python train.py --num_hidden_layers=13 --hidden_size=256 --num_attention_heads=3 --num_key_value_heads=3 --head_dim=64 --intermediate_size=1024 --vocab_size=651 --hidden_act="gelu" --norm="layernorm" --norm_place="pre" --norm_eps=1e-05 --positions="learned+rope" --rope_theta=10000.0 --rope_fraction=0.25 --qk_norm=false --attn_scale=0.125 --bias="all" --tie_word_embeddings=false --parallel_block=true --extras=["capped logits"] --init="uniform" --init_std_qkv=0.0847 --init_std_o=0.0 --init_std_up=0.0847 --init_std_down=0.0 --optimizer="soap_variant" --learning_rate=0.0027 --beta1=0.95 --beta2=0.95 --weight_decay=0.12 --lr_head=0.00547 --max_grad_norm=1.0 --warmup_steps=200 --schedule="wsd" --decay_fraction=0.891 --decay_shape="linear" --final_lr_fraction=0.0 --batch_tokens=32768 --max_seq_len=2048 --doc_mask=true --train_tokens=230900000 --max_steps=7047 --dataset="wikipedia_en"
Each number is 128 + 32 x the weight over its row's rms, rounded and kept within 0 to 255. Layers, rows and columns count from 0. The size above them is the row's rms in percent of the matrix's.

# layer 5 MLP up, 1024x256, rms 0.136, rows 717-769, columns 64-127
size [101 108 100  90 106 101  99  97  95  94  90  94  95  94  99 100  95 106 101  92 107 103 105 106 106  97  95 105 100 102  99  92 101  94 102 103 102 105 100  98  96  99 101 101  98 102 100 114 103  95 103 103  94]
[[185  74 149 126 164 123 104  97 104 133 139 196 171  67 138 185 164 109  81 107 105 157 149 123 151  98 118 223 206 142 162 125 101 144 158  80  77 135 135 137 203 156 137 171 135 163  89 164 170 101 147 100  94 188  89 153 168 132 152 179 100  95  86 123]
 [104 185 104 163 172 152 109 151  94 139 115 161  96 173 152 143 122 115  74  86  49 151 157 132 156 116 166 136 106  78  59 125 187  99 161 149  89 168 127  96 157 127 128 120 171 163  72 131 110 104  79  60  97 177  90  95 142 171 142 108 134 121 114 131]
 [ 95 124 132 138 163  78 190 143 163 138 103 148  89 167 123 153 108 100 196 152  42  64 136 135 178 122 112 139 147 217 154  76 185 119 121  75  79  80 128 116 155 106 184 140 153  74 146 147 237 121 162 150 166 122  99 111 111  95  94 134 178 122 166 114]
 [112 153 134 107 132  70 150  92 113 144 132 140  86 115 144 127 128 145 135 101 143 155 177 123  78 115 134 135 144 137 112  99 101 155 200  80 191 154 134 116 106  82 134 104 156 130  66 144 132  96  72 175  73 122 114 121 108 132  90 116  90 183 154 158]
 [ 83 119 156 122 135 100 144 134 111 141 160 118 110 190 149 144  91 131 180 147 152 168 122 121 204 102 120 138 104 172 158 144 160 110  82 129 117 192 190 142 138 161  15  97 158 109 102 130 122 118 119 157 113 148 128  96 154 144 203 126 128 119 168 123]
 [151  99 115 143 168 127 136 164 128 126 132 130 111 161 118 171 100 140 142 163 156  75 123 176 118 151  73  58 109 112 124 142  83 122 135 160 117  97 170 116 105 116 127 100  47 169 133 148 168 122 146 136 101 119 135  74 141 180 122  79  63 116 149 127]
 [113 137 118  93  70 139 100 106 173  91  74 149  92 150 162 124 164 130 142  75 169 127 125  98 196 113 160 144 160 112 140 113 132 121 132 117 157 128 178 106 122 132 180  54 172  94 129 141  86 105 106 153 109 155 153 145 130 105 121 118 188 137 117 118]
 [192 156 186  76 196 162 122  94 113 161 115  94 142 116 184   1 138 140 111 157 134 124 116  87  80  95 110 174  95 152 166 134 136 164 119 166 124  97 135  90  61 115 126 127 136 124 122  96  97 184 172 131 101 189 130 119 166 163 110 137  91 115 136 110]
 [ 95 170 175  91 108 174 130 167 123  89 142  97 146 106 136 116 161 140  70 122 126 111 165 169 100 112 126 171  76 169  91  83  53 152 138 176 161 178 162 158 116  83 145 137 144 125  94 171 169 102 116 147 108 189 133 212  79 151 160 120 119  96  86 135]
 [117 149 101 103 166 157 143  89 129  93 137  74  55  91  93 101 126 163 129  89 149 133 212 103 190 118 144 123 117  86 153 137 114  79 116  67 165 135 115 119 116 147 149 174 104 137 125 125 151 102 138 104 149 105 149 146 151 146  59 123 115 178 167 136]
 [133 137  80 146 134 114 116 145 138 119 129  97 159  84 105 146  79 133  99 144 101 121 116 163 159  60 126 100 144 117 125 164 120 210 127 127 120 134 131 168 142 184 129 129 150 118  79 147 175 120 117 147 103 146  97 118 118 114 140 105 112 126 172  55]
 [109 190 154 107 123 172 189  98 108 116 120 156  74  64 154  92 162  78 108  77  88 154 136 123 140 132 105 158 115 119 158 123 116  66 148 119 123 154 128 172 132 134 132 148 141 117 135  52 102 157 167 114 142 158  94 164  93 151 151 123 133 137  61 182]
 [156 147  88 114 136 167 138 130  97 115 119 125 158 195 100 151 143 106 117 147 145 120 120 125 136 146  87 126 178 151  99 166 104 145 150 135 160 125 152 182 120 111 154 104  61 141  99 126 128  90 102  52 159  99 177 162  85 206  96 144  82 117 115 176]
 [121 154 129  84 101 136 177  80 165 141 176 170 114  96 109 147  84 102 131 133 133 135 126 125 190  95  95 105 183 180 136  71  81  98 141 179 103 128 178 142  68 171 160 132 116 165  76 135 115 150  71 126 152  88 155 126 171 139  56 108 137 158 116  88]
 [116 140  91  83 121 193 140 109 110 123 127  83 116 138 146 120  97 151 140  62  93  79 119 166 163 110 144 133 132 216 153 133 118 140 174 113 116 127 110  79  86 113  72 141 102 163 137 135 185 116 147 124 125 130 115  65  94 161 119 201 155  94 176 139]
 [ 65 139 178  71 142 112 126  86 134 146 176 172 142 125 108 152 162 145 129  92 117 122 106 167  94 169 157  92 137  82 119 132 145  79 102 115 106 100 116 153 148 186 109  86 141 205 150 137 126 130 135 140 200 184 153 131 150 123 167 160 154  82 139 126]
 [138 171 151 158 173 140 168 105 172  85 189 146  79  77 142 173 117 176 116 155 202 134 127 143 153 107 148 105 120 130 113 165 135 129 151 116 134 146  99 144 176 172 103 133 159 114  49 110 155 151 115 119 133 131 152 140 167  89 111 182 131 132  82 191]
 [ 81  98 107 121 112 206 177  98  87  88 166 136 125 125  66  70 113 156 164 165 116 135 151 139 137 134 146 126 129 118 103 174  82 150 124 146 208 131 106 138 119 157 125 107 167 189  97 118  53 125 141 176 108 111  88  95 164 103 135 127  79 140 101 133]
 [163 153 108  64 134 158  86  73 113 103 168 183 136 126 146 172 115 169  60 107 101 150 106 104  49 133 200 137 131 112 110 134 167 160 118 159 116 175 193 142 204 114 106 118 145  89 124 114  73 127 140 131 143 173  91 178 120 139 142 109 140 206  97 112]
 [153  78 132  84  87 121 128  80 127 126  96 141 108 171 127 118 132 151  62  95 138  84 157  91 133 148  98 186  83 179 160 191 177 151 168 111 122 140 131 159  71 138  76 133 128 132 179 112 140  79 109 151 115 147 115 124  63 169 128 111 149 142  93 189]
 [135 178 120 106  86 138 150 117 155 125  83  82 122 160 143 196 165  93  51 210 164 202 110 123 145 137 126 152 121 121 151 128 101  93 193  92 132 156 188 129 115 157 149  89 149 118 152 129 155 105 179 159  67 158 166 119 167 107 125 111  57 125 114 181]
 [212  90 106 130 154 193 149 132  83 142 129 110  79 151 158  94 134  79 143 160 136 127 145 150  92 102 122  92  82 139 122 173 167 107 101 181  99 188 122  57  85 103 156 152 118  76 121 158  92 151 160 101 135 198 151  96 152 120  53 113 121 128 124 118]
 [ 74  92  36 126 181  88 181 161  40 131 107 131 120 158 148  68 120 100 126 184  90 119 160 133 161 136 116 153 109 106 150  89 126 155 129  64 120 139 167 115 141 117 169 125 123 104 128 126 136 130 122 153 122 158 130 124 138 171  87 146 107 126 101 127]
 [ 77 162 150 135 179 126 109 130 161 136 133 130 137  81 147 146  83 154 134 102 143  98 190 180  79 169 141  97 123 124 122  92 134 121 169 129 240 161 203 103  77 131 158 130  89  40  25 106  96 138 114 131  98 106 137 137 159 157 115 156 116 217 115 129]
 [146 168 172 138 151  91 114  85 148 117 110 129 116 129  94 174 107 108 119 112 120 186 103 100  87  87  77 125 140 148 137 109  89 129 147 143 141 172  88 122 122 190  97 125 136 106 198 160 125 153 158 155  86  90 178 159 167 105 137 197 107 170 161 138]
 [ 71 175 113 149 102 117 101 169  43 135 199 103 134 139  89 136 132 112 148  86  83 156 140 121 101  73  90 109 101 140 146 111 115 170 169 124 137 112 125 184  90 141 111 152 169  73  96 189 153 166 138 105 154 115 108 163 185 138 142 152  85 140  92 128]
 [107 167 145  88 129 113 120 130  76 167  91 132 105 119 139  62 146 134  91 185  87 102  68  76 166  79 163 136 152 146 127 138  76 129  98 180 177  96 152 131 128 138 115 172 155  84 121 123 171 106 164 148 120 120  82 102 106  96 163 142 142 117 123  97]
 [ 41 109  94 110 144 154 134  96 112  95 104 117 152 125 171 166 137 144 116 119 162 158 156 145 167 100 140 185 101 113 117  79 146 165 124 149  83 108 160 191 131 146 124 158 165 170  92 113  92  81 125 131 152 149 175 142 106 157 140 130 167 123 138 184]
 [116 134  97 112 172 142 148 119 190 145 134  61 114 130 112 155  78  74 130  81 133  93 161 126 120 114 101 120 137 153 117 123  96 128  90  99 114 168 124 143 114 126 145  96 189  99  66 143 170 163 114 121 111 167 131 107  97 118 119 173 162 129 146 132]
 [172 125 126 132  76  75 163 149 164 150 137 102 125 110 165 126 136 132 124 110 142 111 151 141 121 143 122 171 147 100  87  99  87 140  91 143 101 127 152  62  96 173 142 118 129 104  88 217 123 211 137 189 182 126 124 110 128 145 118 154 146  86 105 163]
 [ 92 168 132 120 129 125 104 162 127 104 202 129 158 129 147 108 124 149  31 147 190 122  83 144 140  75 100 133 149 184 140 124 141  71 120 147  88 224 134 186 161  97 179 154 165  81  83  97 135 180 144  52 164 159  59 154 101 152  54 117 153 131 169 103]
 [109  92 143 127 125 118 204 147 166 139 112 101  99  85  95 150  72 106 161 182 137  71 150 170 150 104 106 115 144 164 105 118 139 132 139  97 122 175 119 145 112 195 116 107 154  99 113 113 122 135  79 117 116 127  97 130  68  90 132  93  97 149 125 130]
 [ 85  93 164 163 112  95 132 133  97 117 108 181 151  94 149 148 196 157 131  99 167 117  89 136 157 128  92 126 142 103  91 101  99 122 111 114  89 146 194 108  94 180  71 104  79 157 100  90 101  95 165 111 124 140 179  71 194 190 130 122 114 115 144 142]
 [142 179 158 160  78 137 107 177 121 116 159  97 115 123 147 153 133 135  87 143 138  43 140 160 105 114 160 110 148 117 149 170 109 125 121 129 114 157 199 192 116  77 164 117  68 141 191 112  96 160 158 150 101 134 153 117 122 153  94  52 100 122 134 138]
 [113 116 149 108 165 131 110  80 102  94 116 119 159 139 219  78 104  99 138 108 125 195  91  93  95 149 145 121 119 121 127 148 100 146 119 143  41 101 123 158 120  98 132 127 106 111 107  96 162  92 128 142 108 159 148 116  67 139 129 150 131 109 101  94]
 [140 153  86 130 127  66 138 131 117 103 137 152 113 127 117 137 115 174  98  89  98 115 124 154 111 118 154 108 123 184 123 153 136 165 157 119 108 146  71 122 133 148  82 116 164 124 151 118 130 127 175  98 116 115 107 124 118 211 151 143 146 149 109 172]
 [149 136 135 147  91  98 124 170 115 152 156  94  83 124 127 155 168  89 129 171 166 129 143 150 115 147 129 116  65 146  95 164 101 114 105 179 128 146 129 132 134  65 108  62 121  33 153  61 122 120 134 134 140 147 125 135 151 134 197 162 150 141 155 123]
 [114 104 149  62 155  99 132 131  83 127 114 141 154 178 140 106 113 178 117  96 124  71  77 137 160  39 164 100  97 158 129  98 137 136 145 107  59 194 181 112 123 111 163 138 128 116 143  94 140 119 157  87 163 133 136 107 150  86 153 135 147 136 156 137]
 [131  92 113 132 118 121 162 131 122 174 107 100 176 141  45  93 150  63 143 117 102  90 133 162 108 179 108 167 136 128  86 125  68 148 156 105 139  75 101 189 166 132 169 133 178  78 146 149 144 117 117 162 108 131  82 164  65 203 154 103 111 120  90 114]
 [141 141 180 133 116  70 185 161 121 150 136 103 115 102 177 161  99 125  98 101 122 131  91  99  95  89  99 119 137 101 199 136 126 166 135 174  65 157 154 165 138 151  74  77 153 135 154  90 120  64 141 148 106 170 124 115 195 116 158 120 132 163 109 143]
 [154 128  93 171 110 161 111 161 147 109 118 141 128 116 136 200 102 101 153 180 144 191 176 165 157 183 107 133  79 149 127 185 136 140  84 122 143 115 115  91 186 135 152 114 116 148 109  78 159 131 153  85  72 126  64 171 204 130 134 149 148 100 122 153]
 [107 132 149  82  77 152 141 129  71 147 138 120  87  74  94 118  79 110 169 152 108 135 161 178  54 166 160 117 171 153  95 142 180 141 112 167 138 125 156 111 160 154 132 104 152 124 147 139 151 150  73 160 135 132  79 158 132  99 123 125 134 158 137  89]
 [178 109 154 110  95 150  68  87  97 140 133 128 215 157 114  95 149 129 136  93 105 155 118 127 143 181 158 103 169 110 159  81 152 142 116 115 177 151 153 129 120 135 117 164 162 134 148 135  89 107  96 104 126 143 162 175 112 125 179 101 160 184 167 116]
 [160 150 150 195  88 141 122 117 145 126 117 147  59  76 154 175 139 135  80 132 103 141 161 146 144 122 102 174 155 126 128 118 121 119 157 132 132  97 177 154 116 191 106 193 143 129 107 142 128  72 123 153 118 129 131  99 166  62 167 131 175 144 108 126]
 [170 208 155 110 105 140 136 109 137 146 108 183 104 157 155 147 136 115 126 168 179 118 136 151 152 148 154  90 142 181 119 171  95 122 111 118 161 148 147 145 115 107 147 128 133 130 137 112 151 178 130  99 152 102 156 113 147 136 181 108 106  99 118 166]
 [132  72 199  86 101 106  64 113 123 104 124  65 152 143 144 120 112 115 153 114 139 101 104 190 123 159 148 128 179  90 154  87 128  99 108 114 164  81 150 112 131 158 132 165 175 148 128 157 146 129  83 106 145 130  83 109 134 100 188 136 122  75 137 143]
 [109 112 140 107 123 140 174 118 161 128  66 156 100 139 131 151 120 164 133 153 191 154 133 190 165 105 150 124 104 152 160  88  44 121  53 161 152  46 147 153 155 166 209 116 101 114 131 180 139 120 147 150 105 109 161  93 107 132 160 130 104 101 167 115]
 [ 93  77 126 124 134  97 178 130 126 172 123 140 135 111 112 133 186 158 126 199 140 183 119 130  99 157 140 164 101 178 118  78  98 166 119 127 182  69 162 169 110 177 124 144 107 143 144 128 136  49  88 101 146 172 127  99 134 100 140  91 138 190  86 126]
 [113 171 120 167  86 128  96 148  90 130 107  89 122 110 112 193 153 122 111  98 143 117 100 100 112 144  71 159 152 116  93 104 104 130 170 123 110 106 186 134  98 124 206  89 103 110 147 149 156 152 144 116  94 134 146 148 156  95  98 105 108 144 176 175]
 [ 71 129 133 124 133 152 118  77 145 112 137 163  66 192  69 120 171 122 143 143 112 121  96  59 140 121 145 175 144 140 143  76 147  97 111 122 149 152 132 172  55 162 124 114 182 116  87 116 119 200 137 162 135 178 121 112 144 146 125 159  93 170 116 169]
 [123  91 158 164  61 142 128 128 120 125 166 107 164 131 126 103 128 157 138  78 160 133 154 110 168 173 152  82 107  91 194  74 153 116 100 117 140 145 112 136 131  91  86  68 149  84 120 141 146 187 162 112  78 174  91 108 111  99 112 148 120 117  70  92]
 [131 140 110 182 147 148 133  82 129 181 127 159 150 112 164 101  61  78 102 105 119 162 103 103  38  93 111 125  93 130 151 142 184 133 162 111 110 122 125 170  72 124 125 136 181 119 128 136 152 143 121 109 150 115 158 120 128  95 189 170  85 101 193 174]
 [174 163 148 154 193 114 170 100 109 143 105  98  80 107 150 115 138 156  73 141 122 156 148  98 127 158 147 145 149 144  82  83 119 132 162 125 114  87 140  99 132 171 116 126 117 163  91 115  95  98 118 121 180 146 116 115 141 178 156 101  97 121 185 171]]
# layer 5 MLP down (transposed), 1024x256, rms 0.113, rows 717-768, columns 64-127
size [100 112  91  89 102  98 101 103  93  95  97 103  94  93  98 107  95 108  98  90 114 111  97 108  98 103  96 106 102  98  91  94 103  96 102  99  96 106 100 100  94  99 101 100  99  92  98 119 106  98 115 104]
[[158 177 137 179 124  87 137  83  47  91 112 134 102 173 133 108 104 129 103 166 159  80 120  85 114 127 184 106 106 181 134 125 152 138 134 128 116  80 190 131 100 124 127 134 150 151 127 120 181 140 141 143 102  98 106  80  79 102 136  39  80 133 221 109]
 [144  96 116  50 144  82 110 171  84 126 147 122 135  53 147 170  92 124 150 127 155 100 174  82 137 208 127  98 173 116  99 150 141 144 115 164 124 164 108 170 163 141 114 139  83 145 185 100 131  78 160 162 112  91 150 161 164  85 147 103 139 129 198 151]
 [144 107 109 131 128 127 177  83 186 163  88 148 109  81 101 100 125 134  94  98  83  87 125 161 114 115 158 109  73  48 151 163 136 112 140 137  85 123 160 159 118 142 110  89 127 152 142 102  81  96  99 163 134 106 143 115  91 160  95 182 139 157 136 142]
 [167 102 130  89 132 126 117 142 150  79  82 141 158 178 112 131 151 140 163 142 148 144  97 125 147  91  97 105 148 109 143 144 137  81 102 170  69  82  90 136 116 117 145 150 121  98 179 150 157 167 104 116  90  82 190 136 155 109 163  82 183 114 133 126]
 [139 102 118 130 143  93 149 149  97 140 153 125 155 170 123 100 137  84 184  90 184 146 149 131 115 146 112  82 126 127 164 139 132 133 127 128 161 152  84 101 119  78  81 167 131 101 128  99 114  80 123 148  96  89 108  99  98 133 150 133 106 158  87  94]
 [101  79 133 151  95 160 183 159 125 135 135 119  90 170 138 149 122 154 162  73 146 137 136 150  94 162 127  72  91  81 113  79 144  85 142 147  95 142 140 197 108 120 143 147 118 132 128 124 137 174 166 133 132 125 188 157 131 110 172 115 110  55 159 105]
 [139 130  98 115 140 116 148 137 108  66 132 133  82 151 117 123 149  99 139  87 114 150 120 139 165 154 129 195 148 108 122  93 160  55 111 144  80 118 126 120 168 137 178 180 110 129 141  68 120 100  98  92 102 167 147 102 159 125  79 138 121 121 152 162]
 [127 114 116 148  44  94 145  85 137 128 126  95 127 156  95 165 171 122  81 158 132 113  95 145 157 105 165 147 172  93  93 114 188 148 149 151 104 122 148 171 151  95 111 172 158  57 155 140 113 126 119 140 107 127 161 146 191 135  91 119 136 100 131 108]
 [119 136 133 138 104  85  89 110 141 165 171 108 123 136  90 125 173 117 146 131 151 142 194 138 144  77 129 117  77 139 164 117  61 110 154 159 160 208 146 137 132 115 154  84 197 110 111 159  99 158 167 120 105 137 149 163 108 131 103 112 123 127 136 148]
 [136  83 136 112 160 170 147 124 113 129 101 133 101  96  91 116  94 147 105 192 145 155  74 205  57  90 145 129 155 158  82 141 207 124 105 177  82 121 139 106 122 127  90 140 179 174 111 169 144 189 121 112 116 102 129 171 113 166 105  96 127  86 102 151]
 [130 135 109  68 139 134 181 165 132 108 138  59 153 154 147 160 146 117 144  52 163 143 113 128 112  96 108 136 119 148 161  88  99  90 127 151 120 133 123 150 149  78 114 137 140 115 205 151 101 144 104 106 106 120 136 111 137 135 132 114 144 152 162  81]
 [115  63 171 148  78 164 106  73 137 120 139  96 172 192 152 137 117 132 172 176  74 130 156 144 143 123  98  94 133 144 130 131 127 111 107 137 116 116 118 140  93 143 156 128 216 140 106 167  93 134  98  85 106  54  92 107 167  66  94  92 213 116 141  81]
 [157 132 124 103 135 130 113 143 154 161 177 106 119  82 103 112 129 192 112 143 145 160 153 156 101 124 153 124 109 192 137 103 106 126 110 121 143 161 128 165 138 144 102  83 168 158 105 123 122  96 102 146 139 167 126 115 122 151 121 124 115 132  87 113]
 [135  74  99 138 137 154 124  82 168 101 174  96  95 155 155  87  77 171 150 130 187 119 159  96 156 120 138 114  62 104 183 132  87 173 179 112 141 134 111  87 140 115 101 189 149 145 129 147  92 151 135 108 152 196 116 134 145 147 108 156 149  76 118 127]
 [160  43 128 109 103 140 120 158 136 138 147 112 131 135 127 172 126 166 153  76 214  99  38 110 118 157 131 114 150 177 140 145  83 191 138  88 140 132 166  96 136 103  90 106 138 187 137 154 139 160 113 103  95 138 126 141 151 106  92 171 117 158 203 163]
 [ 96 184  88  73 124 113  90 135 117 155 124 136  54 172 187 141 170 178 180  99  89 122 159 154 134  86 125 184 151 132 159 134 114 190  88 139 107 159 136  74 125 147 156  80 146 152 142 116 133 153 171 157 129 117  74  99 106 105 104  99 141  76 121 105]
 [100 110 118 105 140  86 104 135 113 160 125  89 141 152 123 167 137 146 108 130  85 159 111 177  84 138 159 157 126 162 143  94 138  94  96 120 155  84 159 150 104  96 210 119  79 123 101 150 159 100 159 118 114 120  73 118  94 171 145  78  93  94 115 110]
 [112 109 184  77 148  73 111 188 113 158 251 162 115 117 103 136  65 128 167 147  97  73 148 133 167 158 145  74  91 193 115  78  56 102 139 139 124 108 167 122 144 107 150 109 118  96 120 174 130 120  94 127 168 113  66 140 131 141 148 140 136  94 139 108]
 [118 132 141 189 135  91 200 140  66 111  96  91 147 148 171  71  78 156  98 128 121 154 146 118 112 156 112 168 123 200  62  86 142 115 143 147  81 129 112  93 107 138 146 165 157 124 105 140 163 156 194 145 127 141 129 135  92  94  86 152  63 116 143 156]
 [ 68 188  95 147 150 146 126 165 104 143 146 113 169 142 101 157 126 144 173 169 144 151 169 118 135  83 127  97 154  82  80 112  99  90 140 139 189  74 113  67 143 135 149  98 169  60 112 141 102 101 139 100 118 153 115 140 174  98  87 142  44  61 106 112]
 [128 113 122 106 109 162 114 184 172 123  84  97 176 120 121 105 124  93  88  94 121 129  49 156 108 195 122 131 133 147 134  88 115 124  80 116 115  52 178 150 169 107  85 140 107 148 118 142 110 103 132 118 105  96  60 160 139 160  93 212 132  88 171 112]
 [104 102 170 106 130  85 129 112  77  85 196 132 124 164 108 103 180 169 134 130 124 109 116 128  85  99 134  99 123 135  70  98 100 144 141 133 106 143 150 122 137 142 176 112  50 148  63  27 162  46 177 116 130  84 164 123 153 138  85 187 129  80 112 156]
 [185 151  87 168  81 105 148 159 127 151 136 151 100 146 133 102 152 138 162 140 153 148 157 162 150  92 119 136  91 142  93 146 158 123  80 131 139 112 135  93 125 147 164 143 123 157 154 109 103 209  70 164  91 166 135 130 222 140 178 165 115 154 144 139]
 [165 143  80 149 139 190 143 164 117 147  99 114  97 154 117 126 118 212 140 106 157 135  95 153 128 125 109 136 123 132 109 225 150 151 143 138 183 131 105  70 166 167 133 156 122 118 148 125 106 152 111 127  99 127 177 138 149  97 191 136 125 106  89  70]
 [ 91 106 127 115 126  74 128 131 158 150 184 136 165 132 118 111  78 140  86 169 139  95 111 134 147 134 150 127 102 168  95 106 132 105 108  97  91 156 171 179 166 145 130 123 149 203 131 151 163 160 121 139 104 137 101 145 112 117 233  98  48 137 189  98]
 [127 133 145 173 134 137 131 100 154 123  85 128 180  81 178  85  97 117 152 182 158 102 135 111  83 125 161  88 108 247 111 137 176  97 132  86 117 125 146  83 137  91 185  76  93 119 155  98 166 144 132 113 115 130 122 152 170 119  87  97  96  91 151 162]
 [172  99  86 123 129 165 170 107 142 106  87 114 124  98 141 126 171 170 101  77 162 163 161 110 169 148  97 128 175 134 134 191 143 176  60 110 122 110  88 134 113 125 113 126 128  88 119 156  64 176 120 101 153 122  86 152 156 140 102  92 107 179 133 114]
 [102 131 145 107 117 130  77 201 134 180 119 164 145 129 174 130 102 101 191  90 149 164 118 151 140 106  91 141 154  84 129 128  96  88 103 162 164 119  90 164 151  97 129 130 173  78  70 140 129 148 158 127 105 112  54 134 194 134 162 245 169  90 147 113]
 [120  94 108 151  67 169 123 117 152 159 135  97 120 110 113 107  96 156 200 147 155 139 101 189 133 144  90 147 102 105 116 145 142 124 130  73 109 187 183 164 119 108  97 146 167 132 117 162 107 124 163 119 137 153 155 114 112 192 156 146 124 102 102 183]
 [123 156 131 133 135 186 149 122 109  91  94 131 100 150 130 152 135  81 155  88 123  80  84  90 118  85 184 163 122 134 132  93 133 101  65 164 151 112 141 125 105 174 122  76 132 118  93 108 128 145 141 154 140 105 119 129 176 141 165 152 106 118 171 141]
 [112  98 106 101 199  98 157 167 171 116  76  83 127 128 169 196 141 164 151 113 137  97 193 156 155 155 125 148  99 126 119 162 125  96 106 150 131 170 160  76 139  94 136 168 137 120 108 148 135  65 121 130 165  93 156 113  88 134 146  82 134 133 171 119]
 [129 138 172 105 154 131  68 114 118 111 119 163 136 109 139 155 159 137 131 175  94 172  72  81 123 176 117 165  72 122 120 109 159  82 100 152  75  97 149  83  97 127 123 101 156  83 112  97 176 160 145 155 139 117 185 163 111  95  92 156 195  76 161 103]
 [161 104  99 171 176 141 199 115 114 106 106 131 138 149 124 138  71 141 119 141  81  93 196 122 129 127 139  96  89  98 123 169 118 107 156 123 143  86 111 187 138 129 136  76 181 101 111 109  62 124 148 103 121 133  98 138 141 150 142 124 154  93 106 171]
 [ 99 111  85 186 117 143  92 180 133 146 165 111 170 137 163 155 109 147 132 117 165 116 114 202 141 118 134 216 138 146 122 136 127 115 127 166  95 135 103 185 127 108 104 192 133 120 138 142 143 132 113 149  86 118 173  62 102 121  85 178 168 133 154 110]
 [129 117 178 130  66 179 181 103 158 123  81 163 110 108  92 149 147 119 126  95 125  98 141 128 140 142  96 165 165 119 117  98 213 106 124 115  95 133 179  90 130 145  83 120 210  96 151 129 105 135 127 104 183 124 137  84 151 170 157 171  78 101 118 176]
 [108 126 169  99 209 176 126  77 155 146 102 113 109 191 147 102 144  70 148 123 162 121 117  56 129 131  95  94 150 141 111 102 132 132  96 144  82 181  81 170 135 113 144 120 103 126 117 111 130 137  85 104 131 158  92 113 121 116 168 142 100 116 151 176]
 [130 176 145 161  92  88 128 119  75 149 104  40 105 157  66 170  96 205 138 139 120 137 193 136 102 123 132 166 182 165 129 159 136 170 145 148 122 165 129 114  87 158  47 175 104  64 110 125 137 121 133 146 134 175 129 143 154 113 182 118 166 104 165 152]
 [140 125 123 215  93 145  72 114 115 110 136 179 134  96 136  45 155  70 120 142 121  64 169 131 145 133 145 146 102 124 159  81 132 143 114 114  82 156 140  98 143 149 145 131 114 128 151 119  54  99 149 127 134 151  80 119 124 145 175 101  76 147 122  71]
 [156 119 205  93  89 152 196 134 161 130 114 113 104 101 116 179 112 197 154 180 120 191 177 104  97 150 210 110 130 145 144 129 114 154  84  90 110  90  99  92 138  91 198 116  58 135 115 127 141 134 174 155 191 150 166 168 140 189  83 149 114 146 109  98]
 [119 143 178 179 147 156  72 114 126 118 122 120 132 170 116 146 120 120 125 139 172 101 119 134  90  97 109 161 140 200 135 121 160 178 125 179 171  91 131 124 106 185 139 126 124 130 189 144 134  93 174 116 131  56 124 160  52  73 119 141 114  92 126 117]
 [135 162 147 105 146 157 202  78 109 203 146  94  83 135 137  81 100 108  65 106 146 154 178 146 119 182 118  99 193 152  99 151 142 125 155 141 129 112 131 179 158 104 134 159 154 131 128 126 130 147 129 140 166 135 171  98 124 131 108 158  50 163 133 131]
 [171 121 168  77 116  96 104 140 135 171 150 138 166 151 110  79 111 122 152 161 136 126  87 116 161 107 122 131  99 101 218  93 150  99 111 185 145 109 149 139 106 116 187 118 128  51  64 136 150 125 136 122 147 157 137 118 102 188 191 151 178  97 135 129]
 [ 75 166 123 131 110 116 121 165 115 104  70 109  52 141 153 131 123 139 124 151 119 121 117 126 159 110  82 180  83 138  75 145 143 154 122 116 141 102  69 128 149 103 136 119 133 159 167 159 171  49 133 122 128 125 121 164 140 155 109 157 139  85 111 112]
 [141  97 126 168 122 135 180 146 192 101  86 128 183 127 127 119 129  58 146 127 131 108 115 105 124 115 126 133 124 156  74 102 127  81 136 137 101 147 151 160  71 184 146 121 103 106 139 149  80 176 117 152 143 105  80 164 134  84  77 151 168 131 166 111]
 [162  57  80 152 174 140 124 100 154 122 108 119 131 104 163 158  93 143 129  78 124 126 199 116  81 130 154 116 117 123  99  94 176 110 131 134 129 161  97  93 143  70  90 148 140 198 169  93 122 124 127 156  51 157 168 107 128 157 105 169 159 103  91  60]
 [118 136 196 140 105 142 111  83 151 155 143 106 148 111  93 148 158 139 140 152  83 137 112 106  91 144 123  95 107  59  76 120 138  88 127 107  95 112 145 109 173 143 134 176 127 150 161 113  93 139 110 115 151 109 126 162 104 152 126  98 137 128 103 133]
 [149 101 167 165 149 137 138 115  85 162 184 110  81  70 168 150 163 141 141 137  92  86 137 156 114 134   9 134 113 103  87 103 122 175 135  97 133 105  95 118 143 118  80 139 129  96 111 138 127 178  94 191 154  82 125 130 110 138 135 103 126  48 162 102]
 [167 112 133 159 155 133 167 159 162 157 161 215 167  43  42  78 140 133 136 110 133 115 181 117  89 135  86 114  95  54 110 114  92 103 124 101 180 182 140 135 125 116  82 120  98 129  93  86 122  85 152 150 145 108 176 156  69 162 161 112 120 112 116 138]
 [ 90 113 206 134  87 125 166 131 139 105 168 153 123 169  66 122 168 156  85 114  77 164 161 100  91  50 100 143 138 183 145 107 142 123 171 144 113 138 183 160  86 145 148  95 132 142 116 135 120 133 156 101 109 153  77  74 117 158 136  90 119  77 159  90]
 [133 139 145 162 141 120 132 148 172 180 150 107 198 180 171 156  73  54 112 112  75 144 150 103 127  87 106 149 179 107 103 135 158 136 100 133  57 145 121  91  90  74 102 164 118 117 102 172 111  64 144 163  75  94 146 143 158  85 127 151 132  96  95 103]
 [141 126 139 139 124 170  99  98 129 133  59 172 170  86 174  98 127 138 141 126  95 144  83 137 139 101  83 124 109 118 126 108 126 104 186  99 133 130 123 114 182 166  90 100 171  77 125 148 139 121 172 103 112 178 167 110 130 105 132 131 122  92 109  66]
 [ 34 112  94 150  86 115 118 132   8  94 107 186 156 149  72  92 185 139 140 124 116 154 172 109 163 122 155 141 121 103 130 134 133 106 125 176 140 120 137 158  84 121 175 134 132 140 147 117  76  75 148 118 100 123 132 111 147 162  71  89  90 161  97 125]]